python train.py --n_layer=9 --tie_embeddings=false --init_std_down=0.0 --lr=0.00988 --lr_mult_down=0.7 --schedule="wsd"
Each number is 200 + 30 x the weight over its row's rms, rounded and kept within 0 to 999. Layers, rows and columns count from 0. The size before them is the row's rms in percent of the matrix's.

# layer 5 attention query, 192x192, rms 0.15, rows 51-101, columns 0-63
132,208,217,197,178,237,139,268,178,197,229,243,195,201,164,177,212,198,197,200,221,198,233,179,226,173,199,246,231,182,191,172,218,207,168,186,221,176,199,191,238,186,194,166,198,244,200,249,146,210,144,237,146,178,262,223,196,201,239,206,211,167,188,231,236
139,154,179,222,204,195,198,204,159,187,169,226,191,201,200,149,247,189,234,176,220,148,236,237,210,220,176,175,177,256,224,145,249,150,173,171,213,205,200,203,180,158,176,161,206,223,197,165,259,216,223,222,176,212,231,205,164,192,205,253,235,204,220,214,206
136,207,164,221,214,188,293,203,216,172,231,188,174,196,165,231,213,199,185,217,218,244,164,246,205,196,231,213,179,233,217,209,189,177,247,183,197,264,183,238,198,223,216,170,196,217,231,157,176,266,187,234,175,172,181,161,201,235,162,191,162,176,169,147,201
136,217,193,234,158,202,219,221,223,218,182,180,220,229,269,185,193,249,172,158,216,206,193,216,195,197,200,203,215,220,217,233,211,152,182,205,207,148,201,198,227,189,213,193,217,196,224,220,203,218,187,221,190,151,214,208,254,200,165,251,112,184,195,153,206
132,254,232,218,199,165,159,182,220,189,190,197,233,162,193,245,192,197,212,220,239,163,183,213,175,231,225,172,227,239,180,235,182,170,224,154,181,206,179,216,232,226,229,190,226,187,234,183,146,203,181,246,259,169,240,166,193,223,188,182,262,228,180,130,170
123,254,241,164,187,181,185,163,183,250,172,182,208,212,212,188,201,186,192,212,205,210,151,236,210,182,188,197,212,195,206,232,215,273,161,172,243,196,177,198,169,250,193,186,197,204,169,208,185,225,192,212,198,196,183,169,187,174,256,153,146,205,270,178,195
125,186,205,164,198,175,210,225,187,166,242,250,234,192,203,224,217,197,219,221,243,244,220,216,225,198,150,197,240,208,236,235,224,218,225,152,159,166,217,187,156,198,203,178,165,191,202,250,175,188,184,175,93,164,249,260,200,199,200,128,191,199,182,156,206
126,208,221,201,195,198,260,179,190,221,171,257,199,200,236,259,225,240,216,195,190,235,154,226,210,218,173,207,169,223,212,199,155,235,223,197,158,123,197,238,213,191,190,184,235,191,187,243,171,230,226,171,179,211,185,196,240,169,112,205,165,252,193,194,198
135,194,161,226,213,186,174,235,230,118,187,126,222,168,193,208,225,230,272,186,185,248,211,190,181,189,262,145,162,243,225,180,183,207,213,196,222,196,183,213,181,255,134,180,220,215,173,253,277,192,196,172,227,196,209,243,153,217,192,185,220,202,191,216,222
135,220,232,214,145,155,178,219,214,203,164,176,176,206,142,188,156,270,197,178,204,227,181,161,164,180,216,228,209,153,223,204,295,201,183,154,170,217,230,221,197,155,200,218,203,210,192,200,209,209,148,246,198,225,219,166,176,215,165,185,177,229,188,230,174
126,174,203,240,174,189,219,239,223,284,227,185,232,211,180,129,264,195,156,210,273,254,228,228,234,214,248,181,221,194,236,198,187,199,170,133,221,159,192,211,188,219,178,266,180,149,182,232,175,152,221,191,206,170,227,224,198,231,172,204,204,193,209,228,192
128,175,183,236,214,142,210,194,154,201,164,209,180,209,227,195,205,247,217,203,157,228,234,209,179,154,197,174,219,228,227,234,199,136,224,162,185,198,168,187,185,179,156,150,201,234,171,166,168,193,187,222,238,189,241,176,246,173,209,201,262,199,222,201,238
135,227,139,165,158,188,190,171,202,184,235,204,201,201,228,159,191,231,240,189,187,154,155,223,175,183,213,247,260,225,220,182,258,190,258,190,170,242,184,229,177,235,163,216,225,219,216,186,241,215,235,202,203,197,201,279,167,190,152,199,222,203,193,258,220
094,145,137,208,167,188,183,216,168,227,189,181,222,172,213,187,188,212,193,205,265,233,182,156,205,178,184,191,200,224,222,207,194,208,167,227,185,191,203,174,204,195,173,172,168,190,152,226,170,240,232,249,168,183,210,176,181,220,191,221,209,141,223,160,227
080,178,193,249,222,189,233,180,192,201,166,238,248,199,201,238,226,220,245,191,200,193,215,192,203,220,134,207,212,151,165,248,215,222,231,245,167,175,198,223,199,138,218,174,213,218,248,223,200,181,182,228,211,129,221,193,219,175,220,212,180,228,153,203,224
087,187,258,160,231,176,186,177,229,167,194,217,183,211,167,251,167,237,97,203,147,221,241,149,214,213,183,223,192,212,207,160,222,188,207,178,171,232,214,192,192,215,206,209,164,184,212,174,260,220,175,186,168,223,234,177,234,185,132,191,200,207,232,268,204
071,202,162,239,165,204,169,201,193,211,190,195,223,207,215,237,215,225,235,154,186,258,169,206,199,236,212,242,217,253,179,164,259,227,227,166,215,189,136,185,203,197,254,245,243,223,171,168,183,186,214,240,234,168,193,225,211,211,224,251,137,163,209,125,213
104,205,206,242,170,203,176,222,229,200,188,174,215,210,223,199,205,146,221,258,238,217,155,227,210,231,243,194,245,219,163,242,183,170,172,204,239,217,189,203,159,186,170,194,226,184,240,240,167,172,201,199,220,168,139,199,154,219,283,218,218,184,167,167,206
069,165,168,223,202,198,194,203,189,236,156,240,196,199,237,172,276,221,221,191,248,205,146,210,120,172,159,182,199,193,194,214,207,232,214,196,186,238,217,195,249,178,238,174,200,198,232,207,174,178,204,154,223,213,203,199,192,207,297,200,264,198,190,168,245
105,207,237,250,227,154,170,141,161,177,182,182,182,191,195,226,147,212,162,216,207,201,184,209,193,237,213,220,249,249,220,178,210,223,234,172,241,195,194,217,184,224,207,196,172,219,240,199,189,215,174,205,201,223,174,174,173,204,215,219,186,209,208,236,161
103,236,165,182,199,135,192,176,253,176,166,180,172,213,229,151,182,206,172,168,209,193,226,141,199,175,135,194,225,254,230,217,187,147,192,226,222,248,256,190,191,157,201,214,171,182,218,168,241,209,228,195,239,213,220,180,205,196,214,186,197,192,200,190,204
102,235,213,192,237,127,232,209,170,203,198,226,207,195,228,221,174,190,165,199,170,169,170,259,236,229,182,218,188,219,177,181,212,180,199,200,193,234,183,231,217,186,218,287,171,246,176,217,184,161,149,181,232,212,187,155,202,213,185,225,203,195,238,227,166
094,192,167,231,214,244,227,199,170,220,190,217,202,202,145,174,159,167,193,248,194,248,255,199,239,255,148,261,172,209,216,191,188,168,177,204,190,265,164,186,144,156,177,198,218,186,218,248,241,153,187,145,192,150,195,149,177,195,233,200,182,236,229,185,177
092,201,196,250,264,234,201,188,193,145,187,267,216,222,206,219,216,153,234,241,253,215,189,206,202,264,256,148,232,172,228,185,250,197,198,208,201,184,190,262,226,198,216,241,199,143,228,197,171,208,190,205,249,189,198,206,220,216,190,177,230,147,218,245,241
104,259,219,154,213,163,176,160,193,199,211,238,223,262,177,229,166,195,191,174,251,215,172,258,174,214,238,194,201,227,241,192,170,215,182,238,212,191,193,194,202,176,262,176,150,187,129,226,169,204,184,225,236,226,197,180,157,144,233,223,186,218,224,180,233
093,214,191,208,163,212,216,176,192,189,225,232,236,185,149,184,213,254,220,181,162,260,208,123,162,206,209,159,184,233,197,157,149,174,195,175,247,209,224,209,203,204,180,218,188,199,186,213,159,257,195,174,215,242,194,208,195,242,188,221,191,287,244,223,239
101,222,165,183,221,217,219,238,230,193,196,211,209,249,137,202,249,164,188,188,260,199,208,181,258,161,146,216,182,178,170,232,214,240,196,236,198,194,236,185,219,180,194,166,198,252,199,236,210,212,192,211,201,166,183,218,211,255,193,162,212,241,208,182,166
102,183,192,221,207,199,244,198,158,182,268,229,230,190,170,161,193,214,240,136,131,156,206,188,206,162,215,179,182,224,139,201,225,201,167,269,184,237,157,187,224,174,223,250,173,158,220,197,189,218,194,197,173,199,268,209,200,218,238,158,193,247,170,283,204
097,242,156,209,183,200,261,192,222,251,230,211,191,165,158,140,216,173,260,199,165,165,207,198,196,190,240,191,221,238,220,235,230,233,221,120,231,200,222,223,214,215,172,219,138,146,190,226,186,225,252,186,186,187,118,250,279,208,182,164,170,223,193,219,168
091,209,208,222,249,193,183,189,220,201,191,226,210,191,193,192,221,243,188,204,159,153,234,203,209,159,219,186,229,139,197,218,219,203,247,202,185,186,236,194,162,187,185,215,166,201,199,224,133,184,162,199,219,219,198,201,180,166,246,242,185,171,225,179,154
099,191,175,178,218,225,164,230,168,201,181,251,200,200,218,215,175,151,178,230,185,193,217,188,174,163,217,147,186,200,219,238,270,185,207,209,228,160,215,205,258,215,156,174,206,223,216,250,233,224,231,166,196,229,189,132,234,231,227,249,255,180,185,163,219
101,182,201,219,262,200,187,259,138,231,191,237,243,174,273,181,224,262,180,193,207,153,215,200,205,186,159,148,179,196,179,215,159,200,171,192,186,244,154,209,203,213,220,184,201,206,204,169,149,210,194,226,189,183,209,188,202,197,191,213,201,180,254,230,231
097,205,204,185,199,233,209,218,238,187,172,201,213,166,228,254,195,242,250,217,227,228,267,194,168,197,229,187,206,197,182,249,205,234,153,214,197,198,172,194,201,158,230,208,218,185,202,194,172,195,205,203,222,200,183,177,177,196,164,211,211,192,196,195,205
102,237,175,194,238,190,219,203,230,241,208,252,108,184,227,171,194,211,188,197,185,166,234,248,189,162,198,250,170,145,179,175,233,165,196,190,153,203,193,215,162,194,221,160,229,263,168,206,222,179,150,179,212,200,186,243,212,172,240,226,163,177,248,219,157
104,145,208,239,231,197,173,209,229,219,187,257,187,224,156,204,211,209,132,256,171,168,220,202,212,192,196,240,198,203,181,204,206,199,215,191,163,234,204,243,245,222,180,178,181,236,208,238,180,146,194,199,213,199,208,184,190,244,144,223,200,190,158,192,212
104,203,195,202,220,215,181,193,182,227,179,170,192,189,180,221,195,158,223,213,201,221,208,212,179,210,163,180,216,195,199,177,247,208,239,164,239,184,148,190,216,262,175,187,212,211,193,227,195,210,255,144,158,179,180,133,196,181,189,193,184,219,196,230,225
094,241,243,122,233,244,182,231,200,227,181,177,200,215,219,180,184,184,205,212,219,142,149,264,200,167,199,188,199,178,251,235,134,195,176,177,172,198,225,157,175,194,208,225,230,189,226,186,164,170,206,160,195,214,173,186,187,230,239,198,240,219,180,227,213
098,247,188,203,219,180,243,211,167,219,161,184,221,193,187,206,209,237,174,196,199,189,196,213,177,173,225,220,230,161,233,243,278,154,147,196,203,176,174,172,170,185,247,179,200,205,231,228,203,246,273,232,135,134,156,240,206,253,182,204,234,166,254,194,208
099,244,194,143,214,196,217,220,254,201,197,151,189,239,238,222,175,244,275,196,222,193,150,169,176,155,193,170,179,195,212,192,240,226,257,211,177,176,158,242,162,217,191,235,192,241,262,194,175,225,171,264,181,234,206,160,161,233,238,233,172,196,164,150,228
094,270,174,226,227,198,178,207,234,156,168,167,188,255,191,231,190,208,222,166,137,178,202,194,239,251,221,233,195,206,219,212,184,117,205,199,129,176,208,201,217,199,173,253,204,191,225,242,266,121,250,165,189,184,160,183,176,189,202,249,194,217,203,220,202
101,203,159,226,203,188,213,204,229,198,211,200,204,224,183,204,214,204,216,192,168,195,182,160,224,140,198,178,216,270,164,216,212,191,193,174,207,189,255,204,143,163,238,149,174,198,174,204,239,176,150,178,212,200,184,181,143,243,231,217,254,206,224,224,240
089,181,208,286,176,175,212,222,254,145,206,188,223,237,169,144,169,224,249,242,177,171,138,178,227,248,195,190,198,203,186,189,173,185,216,166,175,246,201,231,260,244,177,161,178,217,149,173,229,207,219,170,233,245,170,198,197,233,248,193,225,195,203,167,233
105,115,221,188,197,196,211,187,181,173,159,144,176,258,184,211,198,217,193,248,229,169,172,228,219,185,201,191,196,172,189,262,177,190,169,203,260,216,219,189,186,180,170,221,168,201,170,190,236,212,206,224,220,182,197,220,150,180,194,180,228,204,215,184,199
099,208,224,199,199,158,171,217,231,209,192,175,157,187,221,198,254,213,191,189,190,247,155,165,242,207,174,198,223,228,185,154,210,187,199,192,185,202,216,222,248,259,197,226,233,217,173,147,200,167,140,250,213,179,172,241,192,201,210,155,199,185,213,187,216
101,201,189,227,212,215,241,183,221,210,200,184,205,142,202,232,212,206,171,152,164,271,184,206,237,198,178,230,222,160,181,165,240,189,210,190,185,205,196,176,163,238,176,198,187,274,176,183,224,155,133,227,188,185,218,166,283,230,169,184,157,213,222,193,176
063,209,205,156,244,199,199,224,161,176,173,154,231,192,176,200,204,200,198,188,264,215,247,238,186,183,271,190,210,194,186,206,177,181,195,181,223,238,231,201,196,166,210,198,186,163,165,204,160,223,155,147,162,208,232,230,183,166,167,236,176,218,192,201,217
064,176,181,227,130,221,233,272,205,212,242,206,194,183,191,130,205,228,226,185,164,233,184,114,213,208,182,242,226,240,198,198,204,183,204,200,182,231,152,185,242,197,233,233,202,204,184,219,189,206,195,201,259,225,252,204,184,244,203,170,181,187,187,221,233
066,218,205,232,206,178,219,178,217,191,226,189,239,211,157,166,218,177,181,205,168,178,148,220,184,201,188,283,190,194,223,202,202,206,220,191,165,177,186,224,191,175,257,207,183,248,216,204,159,174,174,221,232,185,148,191,227,180,269,167,199,170,147,198,213
082,172,217,200,152,190,190,205,185,206,162,219,190,226,160,170,199,187,225,234,134,227,155,185,201,212,216,229,141,208,204,218,207,197,218,222,177,220,225,202,138,207,267,221,219,210,207,237,183,257,149,231,222,218,206,210,187,224,289,159,237,213,137,205,224
080,261,199,204,182,183,236,210,261,209,203,220,159,176,174,171,159,199,240,227,191,188,189,237,209,245,230,132,161,257,189,245,197,198,226,168,172,230,175,178,182,205,244,238,235,185,205,217,163,210,191,183,154,168,202,221,205,187,148,172,210,202,148,131,213
086,188,174,218,226,200,155,168,238,211,140,207,171,197,138,196,195,175,240,193,190,211,177,148,240,230,233,256,217,203,138,183,196,167,184,176,189,206,236,218,153,209,243,217,189,223,195,207,205,206,263,225,205,194,214,154,193,201,235,212,227,210,165,244,216